config.toml
num_hidden_layers = 9
hidden_size = 96
num_attention_heads = 2
num_key_value_heads = 2
head_dim = 64
intermediate_size = 384
vocab_size = 8192
hidden_act = "tanh_gelu"
norm = "layernorm"
norm_place = "pre"
norm_eps = 1e-06
positions = "learned"
qk_norm = false
attn_scale = 0.125
bias = "none"
tie_word_embeddings = true
parallel_block = true
init = "trunc"
init_std_qkv = 0.0679
init_std_o = 0.0588
init_std_up = 0.0679
init_std_down = 0.0
optimizer = "soap_variant"
learning_rate = 0.00541
beta1 = 0.95
beta2 = 0.95
weight_decay = 0.053
lr_head = 0.0096
max_grad_norm = 2.0
warmup_steps = 200
schedule = "wsd"
decay_fraction = 0.554
decay_shape = "linear"
final_lr_fraction = 0.0
batch_tokens = 32768
max_seq_len = 128
doc_mask = true
train_tokens = 142000000
max_steps = 4334
dataset = "wikipedia_en"
Each number is 500 + 25 x the weight over its row's rms, rounded and kept within 0 to 999. Layers, rows and columns count from 0. Numbers have three digits each. The size before them is the row's rms in percent of the matrix's.

# down: layer 2 MLP down (transposed), 384x96, rms 0.177, rows 174-242, columns 0-95
# up: layer 2 MLP up, 384x96, rms 0.226, rows 175-243, columns 0-95
down174 103:476478487503523489545502490523547504487518513495533510474516491508505467489507456528509497502468480459542457503488522526496437514524480462467430533497514487495499500544463480487536546489507512517533495507470512485512536512494478510558522502508504513510506492507544492537490514532532514468
up175 090:545489492458509491478505442517513457497497507494506514496507507460487487460484514555504510513502522487456523489526455457496488555530467463495477440523507490469534468518518501533526485505483488488488513521483499494484453489514522428512486505487501454488490530522504499515527502525493501470
down175 092:476494500532548460548509521517485536476489499493500510483543482472525492512503473484495500541471461516533522506492535507500492469432499533459519538526489514503519504547467504500481517521483489522521515485497524480501503493482507450477549491500542500546531483496508477446493492454486488527
up176 093:419543495529482511462486496486507514516539516473487518469506500467503510514511467490528510504482490531532504531534473470483487491553514528470478497502490493526489530511521430530550512510509519486497473486507522489550455496489485466490528475478498470481486513511506503539489481475505545475
down176 093:489478511532521540495486543542504477524509507456525534525523497500481487476499475481500466487513482523526495488549528475508538493476507470500506476484481487528526468484505526520500509524511488502475520517487474477441533504531510459568459470501499569500504529480490501477488470472531467518
up177 086:470481481487535502511488460468514446465471533490497497511530462479515520478509506516523471537494513526497507507485475474540557496484496525489542498474504503514509508505500522479486512507455540493467504489505514537493514466473486533491471516440476548445520505542485470529472513496481506541
down177 070:512482506511512494489531481550490500493457484458487514463461495541442515495480541449482483481479480515480482515550486490506453452548534486521508475511515469460477470485480490450537510469490505461519496519490480484501478501499478504532509503488485460470501479489498509487515483480485530542
up178 100:528490483463500490469483542522514516516567494501506537503510515555499468481481511537553545466512522507502507476493479496531503520510472509461497507462491537464489519494449518529477556452525554518489502506507495505505536502498473505465493474485468506483503506490524514510540510522530513514
down178 077:507490475523509503514532510474449539500457456460508478507453485513463465446532478503504483535503504513503476460493494482531480508508524475502539473519476519522515516460505558517506517571521490533500452478481504457476480497485488509492519501535523491532480491517494496508505480497467520524
up179 101:455530465472511519552495483489479483487487499505488473527468548514507490428536476487480493497513503549501461501493512497475493454511478542533497522524475496466499512499488506541506506515515486542498493528543495482527509529507494503471534463505503479488481516464442539485498510553485492479
down179 111:502484488515520512519483505549514437495480522494534455471516503452489516531496503499515457491470487484485514534468494501484516493477518488493504482534485469503515482563503543474523552481510526490531508495467490514448528504512519517500497458469521490516522522483501456472499494463502446453
up180 095:469516484498469467523517538493458540467521498496490507529491455490519486503488505522494471504525541521496560486484476486486501481537468477542521482480505539502497524530506443508503504499485558463501491446491466535478484511537524502461501529515474460471542501504503486495494505460485481516
down180 090:498486497526475523504538538525486429466479504489473475471531523488543484495528479489550535486464493513529460529502491541478499467475522492522477518502504508502434513506515529477496483490539506518495468509509512518514500470494489498510453515473524548517484491491529505451497447470502490500
up181 116:533452546484488506515483483487481506516482560514512495535505508512518501498520520527521484492516544447548510498460475492517480443450499492514574483520494504477489483509502488479496498547491504519489506539500501520453489481500504520499526488506484503482474514485513537465443488545532516499
down181 115:519492516485518542522536549500510460495530516506490540453490503511489509523522536507523490479491541519513521481499525533535487520495510536513494538450482448498544509510506488501492495541467490501496504515513471525484529499460559488539498531518511472483499495496447517492483475515522448452
up182 108:480445507485495470497493470505467492477478516458485468485502484474545502525465492488528538499503496496532504493493490533501551494475495512541507541503506453537570510494481471522511517491493543503510488500526476509470505482448474486497503491426505533527529458508526488515507477479496518523
down182 104:493490488504471507480483503549533511518528470487523530475497504546459508477536510485506476490502528509500460520531489495455460445480468499460488479535530544453511466476520497500460517490525474493475538485475539486501506522525494502515511493535510443505492511476473493536499509540528472523
up183 095:489505505467496469488486501487458477477540466517512502526506538497552498531548494540466482506438501510511461483521468483506510488483469497491475502495536508477479559525496519505488500532510509508526520526476457530524462498514510459483487521525508504477541516534532503497513514453492502438
down183 097:480547507535490510515491530506510491527486513484494490493499524521495491486530472523485499539493466459496511492495496438509537506533469479460471487487475513476526508489499457497505472520498534475477464451480454470500488503482535465500496554549489562513455501489477509533536510516487521469
up184 109:526464473507523483508510480471513533525481497497511460525479470488513511473481498521511512534480528520512515549497504521547500487497475496503445490434512494484485501532532517487458495538495559512502456511481497485488500494530499481516512466535492502490529488504485420531516485490533450520
down184 094:471513512436509513489496514499486524516523493482488510447505492519489491467507476511472454487513511490490483469486494536451502496498480447498530522496449518505546509475496501507488490506515493459486500517531522496461492443495510472547466474515496538504506525488500543432516463521491477458
up185 080:480528472515498500525493514505492505502557506476520534472451505483481501471524530552446472469530495509473513470506534469515469547485498497477565508506480492522541464501463493479507518500524488518518463504533513544488525501535480503477490517481526519518508459482516507511527461536485503535
down185 068:454464532495486498461557498481485497519503514487492502531526441487488506509502480439502515522481489510512511508490506515490512476506470519493513540467515497519485492517504558524520544480498491512460485506462471472482496465556501529526501441538517501525487515482513509501517505427525498505
up186 099:522529527494496475486534539483495478502541487479498502493519513482551518478475496484456482501522488513476485497473482499542471454501509515523465455477475484483512515474547499505476491500469485539484510554505439548454497524533485515465488495492525531457479522488488521530522526469488500475
down186 103:530522494508505498459512525534571497517471484513517471479532500530503518474488468496516468517512532475552494512495551487493466549502532503497453532514483499515509457450495501452525533496510476455529521530501497508514502531520497502502515528512511543512495511504526492520554468506513470524
up187 107:491517478467475514488491547494531522497517546456467508467494492501521491519432537499528515496502532534487512497520492532487495508528493481510533511510472448552506498504477470462470559502497527488475522477530505490472500466506499488479463487463496491463539484467544486500519514506496535465
down187 093:521478506463484531465493470458506495525494499533518474534498521489501493470564463539473493526437531502517494493489484496503496503535504516499438524537529495477535535496519531554537502504501508543491541541496498510497510506496501544516492487526531487498471487482501473521477482452499480511
up188 103:486482505466465494484524492503515535511537500480515495479495497488507484516451502523520482481537504457472461504491507504535529498493529490454523496535482476499543479516510535476455526461509517521539504503520513501473518564540505476520503532511521519553478482476466517496470459506489438484
down188 086:522518497514509500512474527517440469468528517553489503475482532532501482505478507540498513462548478456482529515484527490434530488483535506495496504495528488480492518501481559511520511532474515492470541493505477482527536511531515521516493481444511460539519510531482522487527503505500503520
up189 099:486514501465495481460493510473499521515461503482496492493552514479490510504506549465513440514511494516484488482484490547487470467522510490492509520481520503512470507534496556480515476487509530449513481543540534530505470506519490512458529513530474497482508488468525519553512456458489525462
down189 086:543504485516463496529530477488509464483486481515560544502480504528518499512497520509518484508480505485474472530487475482514477466469511539500468543503552489466537478508499516520450506522535466516474498517512535470527503495533471520460491538539502489555478473513472505515493508539510520474
up190 097:514500505499518532533490508559484488521496500475500473538444454509490505538507475515490447482527525492502497534510510488533555492512468539471501511478506432512469527538500506507523512501523505494451482467519482475506461507517462462497491483512481460527534469497471528495522521503495480517
down190 101:493484510470485500437523483474511546534527467512473481504482498545479514470489489513494467502514511482477444466487501483518464501490504477489499495491462525488480442473494499538518465472473535456483504536496470502519475474480520496545462485494519537468457537493523487495508545487494482487
up191 105:509478502471488494479535525474477491490473510486514512438487458480494533462489479444488512496507499466480549528474463490500475496503507490514559491497502575508505485516503477487524453483503516498436521520511487480530517490468515482477532506526485539478483523498526485443501530508499498509
down191 096:504468483546517550492526469475520489492492477534537520537485497481499474550557484491480533506535474516477541526497486508524541542504534468491491544469524504547507523504532508505523488513449521501476524507520472492559526507493481488510509485482507512481478470534518488469500469495486514519
up192 093:472497496454523506501510492499536489495471508540507469501507491469494503523470489499526472425543445456467503500532528544501516502458505529538535493521505488520493476497499478502490496511497497485539527467493503501495483444532520515508560506502520536528496490534511501477446526494522527479
down192 094:509507536500519491523510538498515502472516475530487519502508501508485478441533482503506479526493489462494468499464526454467482490494502455487498476492470458476478506519465511518531505509516527488561518503494539527502452533486481533463538475505521475497455538565465490477520518490485516501
up193 096:453494507476482498517475533525546498489478514490511460507500479536506477521539454512521535514487442502503501468488482549519492495448527518498477502525532501487495457495519475522501487525522509522534496498513472517502441472464529520503487511485490484446502521476474510546464525460484508471
down193 090:509480485496504551517476508502502529511502480535483528506510510491512491480491528544484496438548534481470527519520502478500444494537516508485481537472488486476532483544488512483516528500519500474476552514516510496461543508521480529492484477531522523545484542492459462501502502561509494505
up194 113:519543475521454517497550498522492465486489478522493496528524447524525529510509490472532511500530507522505487501514485504523457498536506499473489527495510489542504497467494513493540541510478470537509447524556474504541450462489520539477519489521549492488509444500490505497491496487520519487
down194 109:465504526549475471523511439453494494522503472526520509506527489493514492531481482504458512471530505533522467499520533543500516509465465511506491531520483465531481524466527501518509511509484523464480440489513488496478431467476537524468488531515492508515516516529481484485497525511520526494
up195 095:525536520458517520496509510493488503531502533499477481525534497496513537502500478516513481487549479516473505504475485481491477481469466499489568485487485494515457541570488522521514457504496525544461476509498505493539476456471507524464501512504548515470501501466515505499512521445500488462
down195 100:514507498496522517493518470533515460514496459473513519486493511504478501488475525511467477460508506494531468484497478465494483485552558483494468500521492540507455467485507527482515446474532471468546509500501527472484500516503527501496458504567499556497513470464477488496507530523486536502
up196 090:455546502503534504461516451493510493562480525523525526508501526524480523501500502486476499509491507521475449450505468518509507482480527529578515533471483535505528467487520518521521480503540478501470530506539503487499512537486471509485475487504496455519471528504515497517513476475487470511
down196 094:539450573511489489504502471491504464519461502495475498474484489482497500529522515519547509511493514477472508536528495509494515513504471449487497460540491490516535492459536543517531537509464472488473506464555499475494473512486467495502509512488456498464478508518473492507511544481481532518
up197 096:513495450527501514492483503481514482499523472518474510514470536479501483502443482503536531470556456471488460483480490500526499468530472548459489531503528489492496563495518469511446533502473460487486506502502520474518526499495508506510498526456499456474520496485520509506483503542494459511
down197 107:448555487510514504488485485491528510476493510463501520491554477460521494513490511510476491530533498493504517501520533542516487483482446469467482513521536489561487496492436505505476494517471542528488476498545472507519476498516456480508490522486511470508484473521551473490489475493530501534
up198 106:557482485540531530499513521467497516519486517524487516463482520470518501465479476466477469491485531545494476490535495462508472536495497485511467495544465536460524486544524504525496504505538489503506521527457492526506523546513457492503500506505508526482507524495528480486534468562512467504
down198 100:496508495493543479529480514512480520540521498535533527494493528485496480479513473502495517499525486533513538506479483520532557518469516473502563503547517479478519512517513551501520484507490493485494551507551479493466463526485500525473441482454515485478534500503473544500513459494498521492
up199 100:447478459511468497466526468484522494487528524493478461538449514425488534527475548530522533496491533485486550490502508490536517505507495468508492485474469474544507489493466442489494476495516538510516494476507488473508493483502483474471468484498521491469484516484484501493504536474488489485
down199 094:537465523505509510512457516526501528470481504518502472515484492531470525505482488477479506538486494530500514509468536521481514492492487523458495520506479511475509476507498487502515578471534516496501531502470491535480530487515484539542528456466475506546502493467482474527509492573532495457
up200 107:524484482491494521457488521484493478514489509503481501484531493474510495505520509477463490500484535557485490455522440502521530523495487505508514518476524466488468569524485525515509499509523534453490499531494467505481481525536536502505493500504487494472535535595477492544511502490481513499
down200 112:510486481468464512504556505534457515486494456496446512492478550500509504481487545509551518505541502515459510464497481470529446512534522499509481500520509546547543513484514517502472466533520512512469507502509501477514518521456537519475498546508494484486494479525513513515487510510474473500
up201 085:529525476503507444462495476542523524513503503502552522467489522493504540476495523497491511489494468492523490501520486483551504523508497467520474499522527512461522488473495513484521481475539519486551472488487558485492511510517521480522496520474548477504549521488529467519484448533458472524
down201 086:471510555498518494538481508496496507486500499518465490519491500490479455549491521508495466533514493526472546481510509484482547547449509501491554480474497527557513463539490514526498518515460496529452482469504501515479505480488509526466502517505490509531494565549493519472512511489497497505
up202 097:485482511466524492526501460500525505501481474533474497556491476475483489506520506524471484455504505522501520452513496504552517524501492504511473483469499476493481519504465513538557471462488490533471523499547498465548489531540485472517537497514545486538497510541475501531464510476510512475
down202 099:513482517482475493459493506483513507527490499546485551482506516491484514525518477491493532498477483493495490468493528514527479486528499492481467523475530481495517491536515532516518524486506524492487465497492467513493567519468501538499514511482472502443439469463488510552520446472497554464
up203 103:479507485495504536489479457463506467526454522498485510493496537500526481503523530487541502535537493531475493537501475467488526439472468519514523533494512523536456501510514495489519519552476467508506525510514502503518481512510526501477519499556550521504488512472518522473482480463458540473
down203 104:516495524512537515480505540565506465530488509509523514506540464490454513508460453493484491479508459467512523492501513475536537481493532494505526503537505527490515503527516517535541507478548464533513515522496471455528499496465517471523482519497493482535490531475469491483513539458512471503
up204 104:489493540477501514513512549473548543493520512476508484478512503489496507496521434544469466469471485455468502515500453522527515471473536477482514498513490516486451537525506493518535510500500492511504503548539502493493469509511491546438507486476519510495463511500494509502540474467524493473
down204 120:472474504534479522462479483516543544520495485496527507458484563473461519513524456496480514480488503457520484518538537501514509506480559468529504522493508476498524485491529507523471535527502494515475521523516550484480534547492480514501478466504486483457524492467473503512512458501505509484
up205 111:493487476500490495479500502506474446506545489500499523461545493457503531465496504542499475501511516515470499440475488538495486474477488496549424497497485536472514536501531521548502504487457448498485507488488530526496547524524525529533510500520512504507505537481500491500467481497476504487
down205 121:525501443504529518480550485500518529518530491488503500502494527500500446510482472498501517528519502503505480523479482510497527514423504469467500515458504490547491508462466479550493496492513513504470437541485464519490471470522500513525478470508505493521509468491510531463481536530480485464
up206 098:532517462491509521543540473492487513504490486513512523500467513492514496490479541498455472482526500483522460497551515528542543513460517502535504503501544500513508508557477448517480517508518498493512504444482524520479491507501491499470498523512540495510496432485479493503535498557521531528
down206 091:506494487497497484512541534520528521509525471526476501492514470518475484479496546480537464518501506504513524500517521490490500501556524506501487474496429529475546473505515476552529486503463500536509518524478514529506498476550449496506502492514477502491440500503513476550498532557513514515
up207 107:437465486510487502471510497492506493513517524511465504544495470483446525497464500543534540493510500499464535482446471485527539507514500501558499470494530489519501544500483488479511478519470546454532515500527494525515514493488481515486465513470529472486490514543520516487489519515460495477
down207 092:495541488552515477474523472492516475451485505545488476510510475467507545547494524517457488499482500483482505501473495498479495529520487463515502503525454468459471505469514512493512513505508530488512491490484521495499521468515468502526500467470485452508517493449476541518493422530532517499
up208 109:512507512506468498467526495488483467481477501506490528538503475521461514491557477503549541518515451523459507503517497459509490513516472519472518498516519503491486505552524482552561479548505503503482492520497503507547483472509542494478493559526492526503518506498518495507497537494476473552
down208 118:507495477491522504479483535490503476489477498459491491522456512533507529515488522503521479474506470556533537515479491470537529507487548493507478516498491498469407501490506537453505440493508455497518523490476511480490508497520519486474481495493532524494460472471511486476505528513515512551
up209 096:490486466510505486482515475511443523484489484533487537495480492563466506488503508471523474486468546504494510543484508509513485519532516528512520519479498506493479467533492488466489475500523507480549464498534538520458488494535453485533569543503509515505506453530515476500475489520502492533
down209 093:526538505498593502494530487504486510512469494514494483515477494514515486534480513519542489506510476514552543522510445562538503496553506527532479504496490516474474492496521491485478495502518486463489501533492518553498491534514493514518511484506530504475497428515496503500479488515491522463
up210 089:504525514492524503504509512535441495498511560511500533508530511518482463508551520483469485459526462521466540493469468471485490517459490491499521553528531514510490532522514467522503489499490512478533526515492545528496499496502505534524518555482521481468526454480476533515544500503486503507
down210 090:502516496536540526516463491436521491562494523443488458505478506509506539569491544527500493501494521513551516505451502515508531510520522502474469495523481504483510513490473524489517499527495485561483485509502513517538507484484503509498525471523461496509536516460488496469486493495509491465
up211 083:534503487513524493487533504515477496500454527504493485483490504501518530544510537484492536495489522525524531494544494477536533513479496504483469510518539497502541474496529529447539534505517429521468482494516492447551521525520514505494508502501530508459468469521482464511464478526511507529
down211 092:486478528498502472520504499521504475522523481508500519516492514513451491479484498500494479540506436478533507511507553472490500486485504490480497485498483456510489490468521504527463475463436490456516476502508504505502490507465463474493493478537460471467519503483500431538505523525524530437
up212 105:540456471439467559509500467497480476488511503490524510475503511465488451476493475525543522476511519513490479501452492545499516513488532443466481523509519489528486549524514528508512525503489524484461504496498493502534506473466504472504488496506516537505498507499447513506448487484522525483
down212 095:505448528508483525494521541515505490510553498486459484529500494510479515427531479502538524513515523527452480479505511481494485510508463508527492499483450519510479514450482507543544508498466531511500510531518515537513518480506504493518495511522510497498522568504515536516537465474514471520
up213 102:506473534456477528513505506486519489492528521503543500520521480460511496478546481529531500486498497479535457494472495528525468502496471527473510498549525491503503473513486527512530454457494564514484505469511497510494501526561515482477522500546488464507472539490479501516528477501511442485
down213 126:539465471465527505479491522509521497455533484494520527487492545523525517529484484503516467505498479542479438509509495451539490500479516531521485493476543526519485488490498482520491474479492475488534519509513488503509521542515490530513444551460453503520511502536522491513467524538478513525
up214 092:495472510473489495522520504481465450497486547449483483483507492474522469486525533502529507499483501460517473496460475500523463462506490511467520456519475522487544499505507485499480522548488465533503487472485506526485507521472504497495525472476512542500491467509469443494467558499477495554
down214 099:508498464529493538490510514512508517486521500496442515513495481464503469520502533460474537492494461489491535521534511520509500495487471502499473523456493487457511527500481514474503469533519515477538490521520479501472528516492495499495492468474511492490508471428542560494531447473533460467
up215 102:493508474488533504536498498427490477472511501511511504520474464540465488482474465464495504533526493499461427462473487498541515472516510484494486516485520522489468532500503503502496501483501466474478517485492531495533498471546459528485532566516501464527513505475476497520491516519500463506
down215 101:489510504535507504570491524499495482473482554508459547502482468491489504524504525492511494554520530535482471535536502527481481526477486529513502505506530500480499544488512481481477514489514559510505478452511482526520481481494490496502504537536513497498486511507534499460565503549458495501
up216 101:520444479436551511510444516493485496518505480503475509492520534508539501502531520510476504534553482512484487508462484524546509473552534536496498501494524492514447512495491526483452498539512507510487531484506469491492507503480491482476461512498506483506557485453525498492480512509493539506
down216 101:492517522507522506535521447486496513504499460510514512477546496465488484503499497482451556500508538541535515519519495506441529514507457518501477455449448512503514514476505505498534504460523523502465475504483512477496517472509490471511509436511523538504497497482513505467502447520493489487
up217 110:497539508487509534486488476485482434466509535537486536522473496503498527486510504517492529522481482476500476518483482499495526534514504556517502497536474446494510515541546499477533444488488534512541466488472483498521511475508445510511510511526483472501489466523487475507502535493481523553
down217 098:494525507460503547529495500501552469490564494523529539497541489526486510478498469522511537490498471504484487515502517520466520476490494460555531529499476498463528457498482509482508541515518508526512512458504518478517460502495481472542471533544531534501537504499499485546489507509488507485
up218 088:486487520495485479547490516523509514492496507457535517479521487522491537499497475503502503477465493534498499483522489514460494505479541523519527482507447544503513500485538503536489507495494465487458476502515481545526523524511548475452552557485510491531492492498489555483489486473446507458
down218 082:530496524554531532477504497507527534509486467459533543550523514517504508518523512514527497528494528487469519516483523485527513477528506471444500496482459521490457505526477501495489529525470528566516502510490510498467519482504525449512444482514501499506489501504522490549511508494537480531
up219 098:500503514506528489520460495489520484544509485515497513475487510470515484536505534487491475453491509493489496538463509523502496527462470485474486499496471481523500484494467469515462502467486515454539539560511518460521471523554458457497527512501462498488532473455522506516482508486447501529
down219 096:523494481490529512524458513510543538452527487516528458498500464507477511503497474483511528495464512497464492495533491496501514511523500490496457498509532462519481525508471450528451520467540480496482485494468506507544517479504481509534508522471543475438486523470482437480519480487492483498
up220 052:530490537495486495507533526539484455490548504497539565508517469525507502492516499510488485454491555509484467506530502487548499509477518544530514507526522510507514509527547475495496543499521503499510522526505454490515543502505534475480498492545501540520547522506495541510527492527464502503
down220 066:488546518510497489515499490427516497500497442466441499538520556473495507507505470473523513492487459493544508468491529490488519501523455470525487561489465493477486523484495538513500478499500504492490501508527494501481480511487500558544500498492488465446499476483481486477510500480516514474
up221 098:507482460526488504473516533495514493445486497525482468452509497521510514498521469510479454475502500480517551464523524501492478461497510533537525513458469533544525544488523475519494486486464487484533498488515501508515480465477478535481549546477466486521504526528531473495476498522502460499
down221 085:534494469485481469479494469510521505472543478535520537488510479535509518469483468534477517469454481504548514510519503531477482483533512503489515490518534517523489503436511494470517483541445470499503512551514541497516523491495535528490500495485511463474505472506486521511469533510466520452
up222 114:487503480506529472502500533458537494491505516454486458481498501466504517527519439462513468497511467484471464544521494479488481551480514554483514492499482447490489531513541474508476496488485493511497474477480510488556525471505473501486514502491494491506439495505517492514544546508472476482
down222 114:546486506538450490525517479475484469489499501502521521473524538444544535493503491506521478513499462503532510444492503493517498482465532425484500522512542482468529465501471484494535498515508505480523426500486494498495489479475507495492517513543484494473475499532512474502480510477474481503
up223 100:500454498486549502512463484520507424489519538538471526469509506517498518511521534508487546506489507522486530490493441501498507525512516440511509539478452492493472476500496501491518493536472483471495496501520514511534496511532522534507475511501514558497506493528506566508458484491501490487
down223 088:510511497500485512480526498518538532523501475497520477547500506534511534520521501454491480500446500487500494551498501498551481508535538487505491485525504519491490480526502515512452526514481563514527515486511503540576470494484467499519467541456485512527525497512514505496501483476510536550
up224 113:506482480489491518494541529496485526541492476534501478493492474447501507474519513527511446513509494476456518473461503463493458532508513512522482558515488514513518522494511503495450514502511526472526469521521517476490492504481479463479575505507492477555531525485498464485489486527548519497
down224 096:477497492491513488520466554495508502530511524492488511493487510503520477477510536494551518496526483548471549538483426455489548501505533494487504474515498476535498509509480535505502530517516510520490506501472512506492477500516470558457464495435488507538462510536498490479478509515506530503
up225 082:507480513501489516527526505510497502486498539506543490521503525480508523480504484567488561489513528511489493518476503484559577525470492490507495482513517509511506478534489526471492481521540498519537512477486491515521434511503491505475518519465533542490509482494516480547465519493526461542
down225 063:531547496495521532474465527488492476511505484458466471518492502430495478531483473467500520508466492487520532482508557469473516518528507525519501513504487510487539473479519502492476486525471487484498539460481522463517510531490529490489504457494484542512521481482476518478517533555494524458
up226 101:517539537449464517496505490524503505493498520552479527552493504512491469502482534507499492488512490545490526455483483510480485477489447499460455525474498479520476482522482497527515488483480513480538493450482453507530500497526537467509516513527515451516515516498516501557506543466520501507
down226 098:474531511522526497537497439486504533516485511511536539513503490485555499570520459484491491512487518474493519512497480480506536497516491474462476523505516472537505500532516501495469540500491486511484482514530518522462473528479470539473463482517499509508506529520499537457468479460451519477
up227 115:474531498503537463528513538481518527468513525500539463484539474486494486547531508474525501518520514503502475504526460507541517515468524488482523536490516496538508547540452479522508528534465501490459502461496463499486515473494445481473513507483508509534508510507485462496532495504531526535
down227 095:509506494515476525472524529480500516509514520482489489481491487509525494492506513479481499553496501473501463501533538514522509481426494423515522514510480498500497484524525477481492471518502543499543523511514472514496543519563527472488483479448510472490483566475473505494541493478493479519
up228 100:470516487505500475490516475467499532519465496473536485471490500485485538458509562544499502504514538527499524486514482527526513487503498504475459505526471493495511513452476498486504493521453515473453545538483526494515527508493470510502460484498498513500488547496502458488507521533432484551
down228 101:503499542487481512507493502557505492527553484485524506481532526546494502529510499482488495484489498484500497463509508494494521509517476519482457534499519528470492474445529524497527465474514499507505448451458459434485516476485512481489521492511496492517500484516498480557516541517558518524
up229 101:517527467491488494465496546484529510509470479478467532514521516502507471500492526511508502504519564501475476491472506517485465462525520539492494491449456496475515522496490519502486482495554531522523534519521477542546530482500500435481477510534452511478508525476493519504530526508505541485
down229 095:501479504547495491540489481533494520489497549507519499485514464558517475517548564483484503473520516536538503524514486508519521542542445554500506473488496525522498509476519537506520517474501504509523516526521485483484501490477549541508464471454516508507482482496511487509460490505526513485
up230 108:491529508514517460504545499516510501472485478467500541495500502553501535478508495477471465530497509503501470530535466527509489464423513506521455498459517509468522470462508475529487467462520518506525504521497508507500491488486505520516488481496495465450497541507523485467468509530461452507
down230 106:501538446513485495500488519522519467531488533501496521483501498489493468511540486470506538466523513466478498514511547515455474555483499493479518484510484502464468508471462520533482501513458539485454506509522507451548532509486514480427500474501500535507498498509465487487510535478523506501
up231 101:467495475477523545545467513444501440519467541520512512508520511517484523480513466522478487496503480481481497483501459515500471497541545529481495517509493513518469458474526459502489521489505511465465500515484506483474471520537496559484500521510530477534519538521479513521537541485500489497
down231 105:463491527480514501492464491524503566544527498505461522503518492481517513531492540463530461508476515491496545500452500506460486498494528526482479530514506504517478481533504523472519533486483539503463520481528470486497529478462504523483479489540488482509578484504487501527505518539474476523
up232 102:497514455465504493454459545520518499502484509515476486524523487465533509518458456479523483499512484540511477509470484486531506511547501520490487470537528478498500510530490508551499508489481523440467502509502465490513469504518483529442480529483484472494484504436501524450523484507486503501
down232 101:477485544532518493494519471492479461465509497438468506453506543526485526536506548491475516495532485531502513544545535505528497511540516504488505521497517559522495498486536520451505508497514487506458491535499517490477506483529523490491464516508501526527506461518496500516489526453471467508
up233 090:483550465502502503549510487488517517498465503461500505515491520519436475468465527519518488470501491478505481490536498505500479439467524552520504478500514481505529508495521463541505505483495486452472500504545473506491469484501473501446487520467470474536536491521472540475474487498485525496
down233 087:554458462487501521490491522500500523507533485502523530499541552517507515480503528511514462518510555498507506514506514482522503506509520495515541504506473562491512530496495491525504513516512488480533495513486549486534471482507505446508432470509443514482520502536546490515491493495549475516
up234 089:477509466513447535471498528453488478490532511481517498531487559532487500500521497473543549521523523508488443477456462515456517477458542514550488511476457520508486512494537488499486511486484476499508497486485512504504472467491492498479486503450535494474513522529482508475514476474501487499
down234 102:484525491500515484477459511521533515525504493461504500492493499492516496529524508504488455472496455496532479519506532475513535487480515485467452489500497477528523478513522488519479537569441486513552516508484519529510496501493501494510471511435454477495547485525538489485552520481501529500
up235 107:480456516478455500496485502482498505506502533481486438558506499508488504505533472504473483485485452508471470456498469478524527496544480528500550527502518475476462494473495470513494494478495528517528524492496474502498542487521509522500520507430456479473447500526497501511481477530474526496
down235 098:502546487511504495469514521518531563458537503485470497533483488555491561485529536505491524446496536527484528524538484558527473506495505510509520488520470524506516484538498497501513490516502497491489493534518501507513494528534525525501496484525533485516556504520497484516544519516540517523
up236 086:534502508503486471497473519504453461461489534518515455521495472531529513504472496497503520469518522525497527479470507480512510492513451517514501492511496525555499490476509574544498525468483530503524484543491452508501515462519506529463531497505478515482487502438490531523488515461480513520
down236 092:480486539522478541507483547520488513527488499519499500469510553496482474522501468494518451504498507529525505478505539467506468479509525484492485539458480449497497479530524537520518527518507500448551536515492510494540523503492526491470536491518471521507505486504527509501476465536556512459
up237 108:484514485469507507499476487528520488517486499462506453506491454492518504501467501488504490516482556531531492491553493521502489462461504515541483459479498511470494477521455478476503487506544557479472523492531500464514456469507479466504543524482470493535551523477501501453515513517513484489
down237 115:520508467565483468506498516534477462572548472502505502540518540499494433509530495530495505461522495500514497500487542501525456543503481475501521503512503508515507456494513481536519498517525517479487504455515501512517492477545511442492461486519506492488501517504490471513498517471491481520
up238 087:511515496506463494500529504562515472455491492453511500454531546520474519494501482495429438479492521510497492501494483501484474501471533483512528494532477519483561490533518523469510497506531457511478498509525527475499561539496512478473495486524501502487510506521507479450478518492497491502
down238 100:502516532504498500489527485480514515470485517506478500551530526532522483454522528503510539497457503484505503497461532490489473529461445487495544505515509500547466522498448516479511497484474573507518484512490476508520522492431490516524507525488512481483490495531549515530528510467480502499
up239 095:494501478484537516499459465510537504510498545498495480490466446460468514539492533523532484530520538501474478489481506511501483518485463492503487517545500481466451486492440479477518515508502501491494560453482520481519520458524483497503486479492504476504458492442521526491486526505511508535
down239 098:501538482485527515504476474561494502472499508507498524465515537478520517495532477506510460513500451493482522522493513453499464478527473490491501490478500502508489488459476515480476502502469549508563466479487539471475500495472475551478461532482485521534511506504481484482531486471452495550
up240 095:494489518482494530493522485511453496435499483470535491492486513513509496464491504480455471500529518515446498519517529530492477464529527521513503478479492511504535529556503522497488536464507498484553535514493467467467482497504493533497538509551535494545518501463470500454531495509496501510
down240 087:488500492495525479480503513466467464532520546505492500539502526540475500558542501506533478503514518461524547541498512514511466493494490482444497525466476472523478499497510503498490469528509491490473483519494459536520498491495498525512500496478521513501452509526577534470461473495471477511
up241 093:474487485521520468490486512498487540551551529513491469498490496477485494518480492460494498521532483494492473496483486495547518528514531489494457557489459498470508493483509509492499461535483489527518505537450488523543508484525508515504496487476536462480462494498534451560479483528483460481
down241 095:509512515499500461497475495509505434486499518465498515486462491503481472537496515560503484484494473512500534537523504503486483500469525530510541469466498495530485512496476543496518456482524468462516547459493455509483487537485485493454496494516514514499542492484442488466449484487516501477
up242 098:488526481466484537515524438553532494505470502469455495468494473523477476500500435498510466475440476505495533535491478527475476476481481525505527529537523527468499509524503488481508493496539534477476477514515517541526508498508478527510512474504522501519478488488464514517521450484515497486
down242 094:511450464493489487491489495485492506548466485546506504494507510497499543505470526516500472533535485476503466511484507502514474498529481472492482497472475492560527460483436515476492489510489518516504540500535511496505472531528519463509442530552502508514504494516541496482502500526487454557
up243 100:486542508493497503528488503535518498486522528484511481511534522550524489458509517506537515498532554514505511520551450484535481507525473476522504518551523496499520524492509476513474457481512466534483532484513501563529553470522459528489461496487487503498475525480526495503511481483464498492